Weights of a small transformer language model: vocabulary 2048, a variant of Adam for these matrices.
Each number is 128 + 32 x the weight over its row's rms, rounded and kept within 0 to 255. Layers, rows and columns count from 0. Numbers have three digits each. The size before them is the row's rms in percent of the matrix's.

# up: layer 9 MLP up, 320x160, rms 0.144, rows 165-193, columns 0-159
# down: layer 9 MLP down (transposed), 320x160, rms 0.143, rows 165-192, columns 0-159
# gate: layer 9 MLP gate, 320x160, rms 0.137, rows 166-193, columns 0-159
up165 114:180130097133073168129136123136149144099134091131092095143094158213093139153152135137076168156116147125128119142139135204177154105126064092146165067100171143191113133174087113132124180088125138125071185113130123161197044111200143111099157130154122087114113131194116154059122136146096126060133123117089149116132087165126149126115163164117158140159138136140152144117129136142121208173129112189152098093117102144122135080125139137162131160200097116175187166144127120173115108121127110
down165 111:175108106118091133107137104124123136113118135112172159171096167186095092160142153138145097148115088096176166104112155108130136103065099130120186164161133118149118164051155182165082099182102116132120097154101096183150072108086141065200134140122136153065064061230151171108086080097101110107081120112149097083180132112151135136147118154138146131167134119171126048125092129170151106144123128131149129075095162143096141152074144101133096130058109124157134117166116117146126113138113130
gate166 111:124100125118113104124128131100160143115165128169197138092145104040146115124145133143044086093135148092130145131124168089153123143150174108131146131125140176200126146142163179096147141096093121118112078120083144101096102162124130140198092088151133103039097162149130135064134167092165121163152127174149139119135159123129131190155088130117157135136168173138073108101070194105161111131126109080186163128131164131091150082163116095084140133102081148080083164163093190155119146167074103
up166 110:108084049101138159161111087112121093031117150164126156184093141160165115206089188098177111100123110136132167123079153061155125107153158071142146107126123182142151087149092161161112127117121163148129174121154114158107221102089122132110162125184119163183095135144107168139171141153101124081069113113119119119155113109096121100198149138156092144142114095101128087082102162101150114080122114115118124141111070078136136126154158123129099181144192163120130129185126125173121146154117084
down166 107:117083100124167093067116190144099097156131152061069126128146104097136149169150162080160154141130084153152161160112153153068147137139124129141126105136106184106204159145067092165128112118061193153153107129108181138086129130121081138096148163155103118161118088154101204088136114134101133100123140128222182150129126080177130112136170172085109123123154128160081140080091150131096113089173100143152118134166104111153126141133148074101074143127095089095125133214114126153156156122162164
gate167 106:125086114116071084141115190144140101155207134112181145126129139115165145125127169098145149124099153108125099135127167178113167213127105140164139119098130153128107201101169125162149106118116093114159112107110134111150088189152124153159123132159087110087113074134165116055192134098148114159160115155126114116102193135172139215090147050111132125077167134217090158170118140115146113124077147077142168132135101143088128140139075129062157110098128150092118127133182075138100116100109095
up167 105:107117116168147096106115159162108117160118123129082179180121117089088105120056157124131077074116181152149125185077097134135132100123133168131116080082082121116119061115072138101106105105112139093087039171079126189137125100144152139067160126075096103132127123177137107153176136131158152151145137157142101119115166167103127150139104147166110080178126118085170124134165086133123067135059175131128126148152119115162096173108070160112194129121045142101152101156147122103145135125071181
down167 103:091095136149103118127118157110169134115070111055152109122115050104104170112086051128079107143169186125133126123193114095177128153122073097141142142102096173135120120107116136110163090095127108072099140148221121138153163117123175095087135089134145138113074132141100148176131176102161109122160173147126098139104109182130099169082118130121150142120119156051123133155112100122136129142127129152116148153148093117076101186097137199130163210132126141163117035107091136077084105150107158
gate168 096:160167126132145112182175188137075117111077135197121144145111122083127140174169159100104129129152133133110130121140080138119102123127160087140147086122093116087072111124203109117140133085105112124124019110195190167141140146092119137143158146091141132141109109156101094180132162153100127161152163102124116138122097133115096153113104169099061164091096042185146187154139152122117142169077116088159136120146084073132171186165133112061120134149095098116133103138156088097062113140170116
up168 101:085108126130153081167109160120149141097065187168139133169125123162082127186096110138113091133130069134144137081127115206156090169137117097094158115135116068126105094166124143109070130116071096124162113098204154113119113104122145179114126114117096147120136048110143126150119131177125100179151180086098156154156077159088132178147129074093112141137132129158127103136137109130101118095073107117158183133171154144088207117099090156182143147145129154145082178127030161132155117073109149
down168 101:136115087102141091107184139089098118140090125145180101106162134123113083111154184096107092109112132130164161146160151096140133122096153122079096113144180079149124090113192134150129109119131107164101116122173000145162128174122108177116183124120120141114077142134154143118150140140148126112131103172172116079158057105075083131148042087123103138130182162158139104209093137134067116088149131091084153131102108165100116105123122141146120140133177100134112170128122097106126147168159098
gate169 100:087143106132143125138105164101076183125140131100121058170082093114154127122129115099131105085190170146143134090105105104161139121151143145098152169109147073101180133130147098171110118122083132156213164160176139096102102116208081151137183136107072165154087114186140140126097161101128144100117134121161090158146085118093114156123109086130112111135155134170189162109085114091211118095163114093133119180154136179108151152144148155140118205151082099121069165134088131108113195191114121
up169 103:157091149215140105157161105102158133095142112095147156093180103153117107104114117144136131110112110126128159151065119145173153164121113207105189083110109159146110196137147101119135135135118120060090111065088103101096111070095227163123141109124127133101129135065075131130135084069160130116096197129067199156145177100119188124164134108097182123166132116106143135122138126129120129140134132128157100150078128137099127141157097152093141052169142146146143120166128155088143150089099204
down169 102:151161127153107168158097118159152138092159130118086131142158093106171162145094172131135130178153052119130114167134143145093129105152119109155155164156136123134139089164120152155123076199205114148166134231159234133163106186165122107142074179113109147103119142137139156168142119094113149159129145072143107255139111114134112089129087115150154173148152128114098093120143142136120114175087112112106141083119086093096123114161168152147153111105155168126118089142126120188092143081085126
gate170 091:061151111166136172091179153118126103105116117111101134127097142115148140130150153116134120099148129198144093116146206123109133164121156146155164154175221168131108124170142073186103125143090098165198085122089114137105153176132141120118097187164152130124094149070086109166089174045202114161095151180117174143115108084159124069134143122071088160114105199121107159118131161110119065111127144099153137097154120138096121148151098140091102119141170094116139148154105073157134162133081102
up170 103:074101100161144161153154112107103103129139164100089115177094088103159148142180103138239118117145186164101105111137159101154097143145147151127144154094104067137163150145102118093103133154118118103152150178134136142074166173085138135082188130142115126122094118106196094129073158097152095125113198091100129115083114132101071133166092163039151175182131176149129167137142153124117070135096113102149108188160126137111128114113136184079127139144130087113051127138122116100125160140082190
down170 102:195135073151120085082135084164083177126144111194126091077119094103122162132166133138166114163149155124084156119137126074113100140104162124061140087190124089151127130098134120107114140125161045186151105123133022111103169139129103076084179124138116180084134120140153101113105130108120114159127142094142139025119195093128092096145164104132125142121184127171090168133118148096101078093151119137130088159085133118120123129151127079102120173100070083120136104149168140140076119155123143
gate171 087:152131116085132097143148126137149203142129159132077130149079079169112148147153152117132135126122112142144115164117181170160172174202158196133147150157168072133138169107169114118115145157128086152167128079136133170051158120172117128093161177114106188096073109101179115126129157135090074141121127076116143095112129130074151178112212122124111104142115089151099089109168132131187085117125199115129127114112114115081163168138131118168099210126145161144169137113106140064094155080162096
up171 104:127121107079137121161089086120112100170169120141103107129177147157171105100089105094135209168090178129080117099159104118139104091076154165136091192103107117086152091119064132148133183160197146110162123150137136104185139058050175115100155145188132125169131111054125163129114169110108131071146094096146111092096130099103154111153183136156146109120127115093133119105180116116090133119174141170134101116127106148118097111093110125173089094076099060124136080161143106134165083104178160
down171 101:133127152141105147137145136191106080156142099096191122074160114100145157113106156130118117180124137128069062087127121114157112109099131095109105096085061217135138128093120110164129127051126124095081108151112223075152091085111125113150054065174135129085166118174118165109107120153108179115170101131158073137136126119156111111118081133173125175117140177134134147132060110114142118119137129120122098140138142163143116060158128096063099082170098106129133096120146193138172117184149138
gate172 099:082175095158123108169122187154119152124158143161095159172073121132141087161098110112116129102162105138119163141115144089103112112132140055161113145123162075061177110184112085137122123153056093194158141131100189166105152161121073178162158109093148120153163129119129135145091154075107122111098155100087093161099061158183108111129193044201134121131123127113173139108094086108201099146111124124157127090156133166136145144127140171163108152090138153082106124089094156164160101109148110
up172 106:171180101156121128159145132142160128151210168164120108155104137162152107115090136163145145149125132085112145097098084124150127139149072085143081144073170107138230126132090139094128139075091127055090146125168156146128153097139083120059107096144166134131153119127115116116111078140103093128108110152075215107075109156142140117117133129172199090184130110129109123138130113154152137117130076119118085107080119170128152154085118141205090159080081132107179150129163140113178052120107090
down172 104:122117106120045142121118092161185181124123144146136129156136174140131143169125108180167111137092201078151126167113114145135046120114136118122122124033106135153091083102095137147126167106123127130108163132152147152135190190177194086126123182129147152093145113131100133126145124110130154124163153062138113095117203154132108088081103181125148079152103123154098114126192195106094136102122160130115121112122151119106124141112126150106106097118162081153133082056163074043152168138071108
gate173 111:068127130148107097089164146112140122107178153136083107080082143140129083128139081164099064071089140111090176115115123109117099107166102104206176127149096115134077153180128110097196129104149154129167095185102166080150158103107165121069166163123103137079093176128109122139135129120165061094114149110153076144088119170156095161084093108133143181096175092140102102112131125115188093151116164147116124144063130117135113182137152128098111133206083146171094166116148157098124121059142114
up173 105:104111125082212127067172069194154157084104161144094151130165143151165140110197101138151110110105139115103136157106119129068133139142121068162191127118120060118159128173086148113155069125123127075166138140146151158136126121123149078072090137097161144089172157139130149090117151171126080129087161160153140161089112158190066108055103162093154149085113101094137101082150111161055140184105126131103115142140097142129200135155115069072117162155142119142129145125149113150153134136154157
down173 104:066102076090102101144153119145120170048087087118147126122101142104103174149086129124153129103125141152111255140091145165128117163067108141055110125121161118177152115135114111180100092127108109109123133163137089120107120124142107128171149164152080108127168121138103192134111112088113139182153077155122153151101111148162128114131136099116182106120165109137108099169072149159111079149042077137118108092146139097107136126174158107116046159116142090077115077113107125081125121118105101
gate174 095:111123098113096068162119133124142151117183113164102102130154158083132141140099180072084162097184118131147149055126109104114177123151129146151140118148154132131193141122167103057081089081168133184166098131132201108114089115155144117128133118157058148133084100111176080086130103098081178137133144115118131101175134077115120131171160130110161144123169147122165129171098110116135111065071134126122177153140154113173098151118145178042081153203125122138069157137145097090134150118189156
up174 096:115092102122142198072132193124124100166094163171081121120116041095167105139109140134141129098088148171156046122131138123186068142120121141148131173092159123169092132210094099123150133090118123147176152134082137198112112113094069161147115172115091119108121144178110100087160071174149145144196067121154172122162156116134128167104106118181162162113120099161163164170167153131162097174129086081127093122113147141159142119132085107140092137118145145093090139113132130157178170120099162
down174 100:147153099105084124127084105123158088152057139143068110110121000091128137198129127140122074102177090151105076157141133159145147155131102094132196074108118117114172148213161154109167162147136133098125137129111104141127154097130090103123138127067104132126136161110107048124131145140118167128113087158152108145167159097137098080145175096141124158098150140208140116084116101132148116123146096107111061130090059166162097128135097186115128109169087146119086126135118152151101131153109124
gate175 105:105092087139090097158150129188181072159136148123132131158116082126126106189214166096063153117163122175141072149149059130131142163127113136112131135142096107139138163166132108112144134135109100232196142136096174140126136187151089101102166139124145224075142146117147117122157153120155137147138075144153116138090095148123185118158151095159123100124114133193156123175115157082183128147132118089174186141118144123109077142137156175160153116119096116060112098137130138113098142137124058
up175 094:145120178102174097135133149098131128142121171116093163134137085154093192106102142135075120107095100156122076179158072189161185126130129085143151149103078118150120104148136106132124111188119125179142175134158154118090114125140109155125109097106089098148159115178159105174189105140161083193144062142084152070115180096111166107058117138146093173149141158090125138161166100064179095128101133141075129105087103146108094171123119129085164118145086077135081142133081122116143094069056124
down175 096:198137097099182145089114121052071122140104147134100084115142174097075092123040094132158103090141150151088163100061166101162076150115144083106112126094144098188031111057144182147155131077168140110141106108122143093062158084149105160085109088123089212149141139151132099138132098094126116133162135121119140123172095123119081173164138155114172180137086165152126075107122107097130123153118114140108105130115129187117134124151100141165135135177103115120139154107159105130182125136138142
gate176 101:126163108062150107112150131163128152107127100154092140101143169123167114115135148198129114134141131149186100128121128142159174106137097108138147146191122106122064154098115131166083198202066146140219106189109139105095113153171164137188160143125130110131115171103146161099133116075133174159119121139141109109181140127147159109210135142117190083087134116128135124097110141087120094074165143082125129168153121166137122215102100162154178201138150076110134095151095135158096103070132141
up176 098:197163125159076141144069078136130155149133186085153151161144151110114110090127148169230113093094119079132189099104142121154115078098147101121072121188113164128191127118130178113112116112111137074078183111151117097112084112100145104088113124124127122103148098099150120108156082149094103097138136100171104137114149197108136164095134099124120140156162134106136138091194143161143167161118148150151130172120193126147119093172062104148088135107028103153189145105127125113093133094178114
down176 099:161119098191129141088078097147167131125137077067128117161076154124111149122092159112148144108133123185140136090122092125110132116160112118102125080124172104108132099184129146072145084120119102144127167130152174145169167114126116103160081111167084064086160111165114042113118121192176155117116160126118095202047176132124147137139090081147087107167133145118167110082134117170136126124115106171111112117073147050096085096147121123174084103093145095141155137126148163079145185128122043
gate177 088:085119179139164116081126147136127103113192126138066096134132109109144115136115076103141110089146116188182107116124177136105088125107167137132143122095161131144164154182141128110115161163175065129173149197150138207143148190143135095160148085108105113154083163110110162104095165145169165158106123093138122122177114116173089120166111096110112145134097157105152128079097114136161083101129103097097102132128140140178153097111120164180179123181203150101058168188111098134201152113074183
up177 095:178118148069059136119191104138146132120129136212140167137175115102149051153099096081102115079100072149120116111064117112154155144090124142080151079130156100078111100089165148142150110121040170142099134086153106139080118104065095204101122167117116120153109145134128119105130152185077094135149156111080140134169141115160173151136131052095097120127122117110124129195165115133067120145095125150115123098137096132087140099094126120178095133155106142105080132135067193130142125159165146
down177 095:106133086087122076134173180130160134105111148144149121190087113136183149191086094065139122148115064110067067123092137110135132154145178156063088086115141132086103112157112114101158097142062176097124124171145133111157175087144126134152099115076131159155151212175147087114134151147162139134111124129097036124169146161111226138080180102174157127144138102102117128135159102179137191138107124098148145116110099122110134157143122098105113078099102132148113130105157142166155131120066146
gate178 104:095068208127155124124145176128147138109148155139104190136132123133146103188141170191114154143085094074147099187069088083141107204139192118184140083150089079139146101085182127129135109081133099114118124156116148177146112092120156149120148149213141120125137152157146112084117153122134085087128113134134160126126165197107098110142092128173116094079117150146109060145080136107165119104160157118143130152118157126113041160154108132089162140131159122138137174165156142176090130125206112
up178 102:119150128123104145063056106175118111082102183105107149072149139141156112109155125137162133140177202176122131036141167098140090074090087083115109085064131162121141108153158094139134128145149167142140175094128147144122166161133099174136165111109156127168142096138136123155089130129131155107058113166114124143132147114165159181092131173134186148173080162120084150174158104175127128082110075098123080166158132179184152134138214135183121126126095123114125178162089170115117135164115115
down178 101:122136101091157094158103109139161135112095099167090118110144157105166139058118124123112128106134104169116063141086183102140122098142102168202219145154108104129180113084141169122162102152042116186117168118150255094122106105105109106125142095163159097145099137144125119142124138158136131092154115097122113137147114143103137117162139100103133131125079167096114124127105112089139163072126173136170138125170141154157180110156173175140136134070113141118083146129100151146110144130126128
gate179 095:129120089155197122114101159146100166138101106150115135115157086147145114124158168101141110115137113110122151151154080201119178094168053118122094148129126121095134142130148077120122058138112120144124185110120144164110085109153176123091185155097112149133054167157113157065082107103160092202151169189095138124157134160095174146135130090126112094070149093175165142144147136145144080131068068058138175204108109126076165134104125163147177128141141121149090154152107130125092120072115176
up179 101:122171142120129101154155165102159161135099137126095109157114080148140154157104135176100098151171133125164089096111158066165148099104152185141136126127164165126155121133161116123140121186092129173135084135126124196143143131136099164139123113090137186190127145101181098154158096123072143107142126049085103105232101127139108157098100169112153122163183162077096081088114181128145120104176142149102148142193157096059184131164109142092138203171169168116097134151123147094153171122154158
down179 103:150166142110104133108080150140133121049123109182126184088130189163122067102128158101099132109110129143086181134142096138115136119170135163106127162190156108098160103174146107138127166095127129117168113162127157133094126056116153116137156119130088114091123113135097147159121114164150165207121108150086193090144116135132105174200124079163112139115061156145114089127097128125144087180075142155099086178176062169071166143137117093142158150089113134138106183089085120057118195095125148
gate180 108:092152095112169121183182168103183197088061144144151128125118149138148163158140099154113056115107110151144136136152105169128110149163074154181148133154192113102143146151096105116122129111074156207122116092122170144118118138143102164131118116115124178116095126159112168115121149098126106149158156119102190145080101136109178145096202132145147114167126136181143176157130192119195126139129114104138157129156113187113131117138135080098144206150188142121105116169089162044123143042115146
up180 097:091151137163181187117144142127092084116130144097104161089170183116129102103148099158102098095128062187188123152089112109124185159056097146121137165119181135118123106104122155104058101091138115151079113077149113135169117160097115144156157129101087148185142113150115177150109114101169160124112118112065116117161146127081138114113119108120080193164100116150172092159096167114094078090132097106110098095140158120124139123120106111099151138172188226140106106174087116093174140074189161
down180 101:142185057058137125131145121128103134181071140210120099129165155122131095173142094144117128128079121178155200134170140168176084181131075120145096127094142038082110109108100093198152139134136106096088186134123099149137154115156139120171168087186126128171128121122137196159124113120158128123144170114095108091187119105095126116136159137121119143149112112164125171127153148110164108118102183145148087146123125140139110119156092079151159176147159171160164046122157141139165154065107092
gate181 094:154109094136174106116098153172151167146145174109129101167108106095080101170108156082131123119125086123125120108146130179146089116178095135148181148161103132076142092138135113124092154116154133166115138061112172124113116153125131193101178099113088138159112103119119065122176175134097186177105132138151098173206108212090130110120131144091040144126108100146167094131095063114124139088072179060128089137121131103143187100142141157147148158131198120117103122149114095118099200117167169
up181 093:120142187122118141135151173163095077065184080121111127117104073083186168096156090125119138091141099168163155136070077132113111124182134149107152105106169066121119158161150078103173062110159124118147120179133116115128110159129073137134107149099085120080203171167096133163101100138137082173130171128131119150116101105151095160192119075080134122129144124137186194158143113149157112143087066081111153124109159146093078135122089133123146145184067179071099130102130106123119140115081138
down181 101:029099154152160127146126152090126121119117123150087136150082000145144127124156131095110133106114115134181136096155143131125163144087167089144180129157135088100122109134143138122080135088174159172115181080129250111112105126157081182129135119138094091103121111185125124142131177208151126129089119112101118173160109145143118089112079129164082117107087079130128102129092118137167136113136153113125116057121178131139153087132132162103073133142164118096126154164109060089122147127127166
gate182 095:059135185126168126114131167139122161076149122121110158117131066107169121137139187102099159106142093137192089101153093156146127152148079168170164148142175129114084108145194077082115163163140111127139133146091115147092128191162129094176134100037144135129066161105138069130113086122142150159104150112111133109142138106133146143116117079061061135052102141108103134134147148119110073107081085144092135100130142111123169182147190162136165099172214143150113166099132118153105139168094134
up182 102:151219201125132129166113104133079192096120173082132174143108126079111087145133131137146134086166085101132156038137123160141100148134101131128114100171137093067138105107100152120151083120177090159147088128086141087131168178085170097153103093100169175155099149117135146153119127126133098138126201140131126106115103119064182151087149093131108175154098121158098152135127158062093086134111091114186143141100083123114063087111147151110080102085096186113120118090158154134094179153111143
down182 102:097132190134156101145122097082128100089165146164126114132146152086118087133086071101152117098106168105098168111089138124128158134132134074120133117127152064117061188111161083133133067078139083150144175064093081103161141091137130134149145066205160137096051078154122089118121085080174120147111090106112089114085124086128168114106154184127102163127102111101142142095119132081116147128138139127166145150133132179151055080078178079130132106126190175106080144113141129105105101156131089
gate183 095:176082099116112130168203133119103120157177076138150121096078130056105087078131165105111160161127133150104124111162105121099164127172077119181109148114117133119110230109104087096132142098154099142107099129119160136104135148107071159138105173111114174134143171155146072117107125095106118136096100151112093126028119121128133175049137063126185127138177172135123127104174164121123123132175095047123122130079071125168111119135156106134117131109142087092097089077144089109159112136164173
up183 100:187095188119205109141143126143158142138098159097151130107121111147133107164137041085139062088138153092140115113137124149162092131173159120126098144163136163152154045097165199116160166143110099149127094160139140145154163121112131095148147077165130121108155174071119112126151100174136098104116126130167192161130192165166085100135144103160167131166160096112090110086130103112199120109086149165173133099149156092071085175163048138147138132128146157130167128190116097160126073153115107
down183 098:172104094171092189149160169078125112107122136123123100090082140079097138073136127129157191161158133164088043083136077170104123138101098121167124168128125096064091161120130043093095139122194116146129125157156143125125127125105119132139102172081155141091091161203094133148103106081109117180118161120113098103084151141097127196109124104131182121078158178155182182155165107136122148120155091088126088143103113130149135070177147061122140174107107123120143094058145145115132142123121117
gate184 106:117124114060188130137121181097194169122092083135130114150165142118091112121101081159172134101109123121131168118097060134118097137160117149098136077156112154101131084138175091117135101092131063137138123137136101119138096098158151169132128140120158128111149128099147174121110144133089100132119042116152087227100153114135096100117139115076125096128157158165105108165144095142089107163161060158100134155163099170134182186201180148109078165155163047130164097140200117083150149151129108
up184 096:159120127086110103099128161075133168150084184107128163131184061183173248131081125107114127149140112135200103121072169084148083124144215126152139119162116207140149111149118127114133118149110170121118086127142157116127110128135115087110132100083121171128107171152110130124129107184157154081146130099083104087111166149123121140108088109169161159136118099138116069155106165082129161163137138106120087141108129120132152079081162104112148085102093119108165057083124151165080138121100057
down184 100:091111174141153151102159102120122108144117135192124112119163175071119107088114080122151199109116179100131237123133156139167122104156160128110109085083081131107142135080141149100139150128166084132123121137175037128171136138135166183133177115124130090118150102147137127149121121100127101141071135137081128183145136115091120202144170146061080180135117154177121111173141076119071114165163143134107141111124063141108132159163084110161103163153153108140104146147133076059064080142142139
gate185 098:132108188178066111122123179099163118101130119139133187158126031112220149132096114130103073153186101123125119102087126214142085145139150100156150081173074166136183144210061134058107163141082134129120121085131165110169113118123190135130160127086151128113121163132134091117152139113144071096102101179112141193107162156162148098115141139134077135105128130130141192103118148118119149174118085134108148152099151077098158149152176154111135146122123173121116128115173107096128161119126134
up185 095:116073124118103148140083125106133099152084134187117137144100098160170140131102129133036127239175118109167107096085107182175162154101134097120126144128142187152142068170095114120069137064096216144119106144164136094199081095111161089144184152074132115128124105117126128145131133148145101080083135148171141079162128113100126119117090171124129123138104085134154179109170185127137160124123100151101105166115138060138173166131133150088095120082124155142184104115122115184109141130157118
down185 098:143180087110087172128121086088109107165107116113112080139180126133072108154147178090127194113155141094071130144114129106121139181119163140146106097137139136199098087139134061089129129119107136100141130118095033098179202102158128104114192164138103081203076104146099160129126164134139128138112106134081114138138132082135109183117125174113149218172109117088126074157171167143112159118122137092145170138120145102131163131120073147149111142059147134194135103163125108103075124129160106
gate186 104:123130113100173095135161151054162113136172110082120138137127100138067110103110156114123206134081185122062098152108174143131113129101093132141147132157129130205133167181131105120159103172137093158147141131132169151140131151118144184086138093091134142104107167140108074069131135150129106165155097172163129130073158131129109168161148101177173114114110098147141175199162092067174069153075097045123203090087133138117116136137137052158149125085102145129137155142089123135133088126088145
up186 101:164125139122104149127113120117099146107198146137165094130050167139143140092130112110152142120073114142114110190118135163116135087085091208131114134184181129141116139075152101155139168167133080091148097178087135122123100085140102141139168134116084127133106111096124128127087108139113124145165105135137100100162190135176153138077119117074125111085136118139090114083131101048172145104106134124179126155089109076112150110198062154109152153101162164184194062060128115169151135042123126
down186 099:129099157138069087135096191092118082146116196112152154153165172084163160095151127195167079112147102123163083157145147162119112147136172128098153149098119137158118109206116151137120158076105106164171127137121114102124176138077119163077121158116204126118122068136075132102097084122150116179172146169083121131183126173042140152143056152110150162127113145115124176149105167141151139175163116159163134125138132121151160121089102153084132119097209095167172094129155114153097086137104114
gate187 097:141149099070147146115169170127109117097087153129144146109104095176088150155135097139153105138180077117075081048188132091092093093131114058139106142150148110125099149104106146099134132085145128098063109103147140131127101119082122134153125175109203161103116194114081088122130151161088129103031155186101167123109169163103108109158067159151122123104139125112092183118156130112148114152168158134108104163150132168118040127129148123123114159131096169072192097155129197125135127177129107
up187 089:122164105132128118141149116085038154134094107160132077107162029148127127071123090114111119077085148127121194143119088126124154139139109148044120163107100119124105158140159135172183097102117090122174103138158082109142148143066113115184088173103142154100136196127050139159099092083156146137066066141176097182125140144123163118111128112142123154154145150168121191091111145136189101146139115139190096117121128119134078168142097133079117122097089159157103107172143177103146097147127104
down187 095:126104150130192110149157122215168098132113128123104139168120254087110164186161163132154152147109155179159101176152197171167125165135139135204108101158193084097107104128141156143106117129139122116147138165119161138163139117105145145075150119146042148128095065113154122124112095114157170140183117153083120033116096133144132159140137132092131139154106150182133111138098070128080112099107128121154142149137142092128151103215151097122153157158146090132122142129107096180148124125115129
gate188 097:099201066144127140109099109186101155134116149114112123098092096123145151150160142172106124111093116131153101145077137152085075135158101157107184088213143146141075072131074149141125099095105133099158178175120124107121098135174081159116192127126157105125175089176121068123166133176084129123126116099141074169105122160131137120154111134173128091119102100141113155117124200110075149175175147118144155143138145119116114178133145055109160096130111176201148124139166152097138151154145231
up188 098:128106092139136164161170177152139069142105111127156120124154134182139079147106096129100181145149162122180090132193168136129103146067169182136166119201147048120106127162112078100097125091151091138120172166126120156107150127182098120140148148170166168140115097079133133095142149169113136083152170153072084146118120064077098147076132096143071110101165141136121112129133153163090091123177141174166195117110094093154087123117148104169134152193160101057110138164129110151151160180147105
down188 100:100117125146150129138151137102132146145122155175185173069129138130166165096127101184152079153063113115138026181091100114132080139109138151060165133192198133155160127131174118124140132139122103121136105157122120093181134096088161082084111121117082095169092196101105174181115128146098092139109151099161138151066053143132100130167121122139126138101192111195089158132136164156131157133166117145159113158127098133094088093141136184123108087112063068109141134153118102093159123156115165
gate189 107:153102182121130099163159172161187074140164146111102156117125124151170136169145114056129111116165181106175114105150146178123132107190105096142219116163153070090153088130111098092152158102148140121193110148086148116086041117141138193161157111139153097137145120078135098139148124072110102115077143175130118162116096081127134135116122156116107064151165164175102114144122108104169149124157123151134148174114171150109112165194126111108175134126144104110139119142187054187183159096119132
up189 097:143146152144111179089094122083102146084113142134116107106138067133168082077094093188136095116091060113179103129122132093167086158130108128134079134150108181161100120208128139117116157140047157118114113068115146140206171116104144109129144166166109176114145153144077062157182190167174106102137119108159135151147114170188141145145113107111101160123076112100134178093112154162131131176152115128148146128163111111121093153111146176085094184142135180167116149167108058110163128172149136
down189 099:130127178152125109135161096141119088122183112127119093130103062157098167149136114095109063099134157099110121098133157106182088112101111088096149139063182109110156114125122118166105093123038108189128130143147195127144108115197086144181144128177138147102125120106135116152123090074102139103078102115105133176146132178108145063147153107130100115087084143154096167154040141131132112148047125125177089116147167139154099138178130123150095099120208134099128178127121165063103111148068145
gate190 105:094117129108150117123115142127133107087112123118158130078151126107120158165154094073151151105074049112120112171139080125070177150158174120173172162154176195121132135086152145077136155158137128155171125124094200131156091128121120151144107135149064117108062117103107176048132147155142135100111109115176161136048157177081120090107118039143154136112105089148185091141127128085175183095144125072158124131114151155137129121167133142129162122112092139111150108137177187157080093138171086
up190 100:145129110191110119081145201100125175103184079131160117167144104104142116141165122139128097093107082144173127142118109032162096134127161148134158091108113101166098082168099083160116151106092170107129101116138158136163109142141054107147150087135137142100188081102115111109089123138090113095170106101092171129128122134140157091117061111093157100089100163151140137201117156106111070099124086118093145084103138127167146047179166072124184073177195139163117123146117136143139107092161131
down190 099:103154179139074155114078132168153186155125096145200135189135145131080174155135168167148092109127095088163171107103063185137137166185141128061114145190109158141153117145089111104100133105141140182114133167111090148079133143189172121105134127134159113151119144146087155085173106112206184097109145142140160109104112072118108153197115113103118119099095126165141150137063123139143141153109134089112091129142148122177114149085107124188138183177091141128175173098097115179139148163178138
gate191 087:072119097124134065138115097129123125084129182109140125160115079099150142209144149041058079114175110171134132108159137118132187142106086141137171157177176099135089115151153126193089146134120089129107121168091111154130135163136102202134060167131079117125083168094085150170100131117167117142157090152138141123145111113144168154130156115085128174124109120129130095093084121130137092115152146074065128117167126123088130166152128113104121119201174083128128135173051088172096174161156112
up191 095:098123153138124135138141165114081178109116088121169028139070136171026123161201202102139142132181169098167107113116176148174087081176127081084131167160106108115122130128107137112143163116102121157113146118144114150162112180188114122136128115099167112179101200149122141158140104104113104093113150139166076176145108115184129178124144103162139117099111120143130078052139092114142132125156154184120151150162152134150155194124143081120122139121156121085140176119094135156070139110113172
down191 095:161136152113173088095120149130113203198104118163163147134147115169106122103206123133179120077167134154117115120175157120089124116073139142144114167107082097174127104158154107153090114114112077120135158171103041132163146129127094149127122074111117065125129124175148152110128072088130054168092114141186057141117109185124127131182084089135086092071090062099177142119151119123133134137139105113102152204146093140109141156106175118145126156170109098185177124112139149116079119113133101
gate192 095:207158195097109058139074162096166119133144170103181114098135135173130126163144117176091129102129131091205166106139149156114127172129085170124120121118137116072152176110117173102178089147138182132128059188124125100132157090131086143073110152110106166106139152150145116161161129099132157110158096139094123136107190070106149128037172102105119124153171123153136109106093131117129176158143121104087117105132135120105096178182093173082167152082060139125067154083116133147119136095148145
up192 094:174158111154115119114111164114060098144150079163087144163101135102117125186151118163143145102117161178084109092089105157120144099112167065136133149167106156125072101091062089099134142110113132050179184122184125141140104116132120155082167105182175108125096080079123098097079170156058130106173151081178145128152118128098149086102098122164168121151097154116078168150121103135131040100119126120096159152149095120136094086133106110124082132097177085087126104177160158084137163154132153
down192 093:110115126152093138071140181092113084118146073153079164121105088141119143211164142125128205167132085092114106115135145138118108117183100129188152097165146112163111150150102144094129174185102157150104115101164127096193095104188054146144164173079132103083116070160098152135127141113121148187097174094143103175137120173120154197160097138079057112155090103151098120145109100076111108110110134088080143141158102119123151124082126082127157091158166133124091120166165119148186160108129128
gate193 097:099096106119154153087174174167133127110162161117146076083067096150121122120088147111093147101127162140129175133125123124118206129185138147137169142139115151145155124096173115126181129139148117165230131145148147113152124139147137156165148137104075181130184163174096188098108124091186113163117083124069153119128122152095074126145107063145113094162154130155165125079095155176173101130138171084200142079109096111082166170124121119113200148144132078148142092192122123087101137109161164
up193 099:049100178119143132145109156149087089117113102136160133127100124117157125103111068123144121164168111118126115163144180093143129110215133142162133112160146148150145120114082056155158135126095178112142115099119125077215083113144100183115177165149073066175162186115138108120047128182136132158111077129160125126130141132110126152174131106091151119117111131151195111128076122144131115165151152170158161091153199138087118114124118094138144160134115127052178154167106122187177136075143176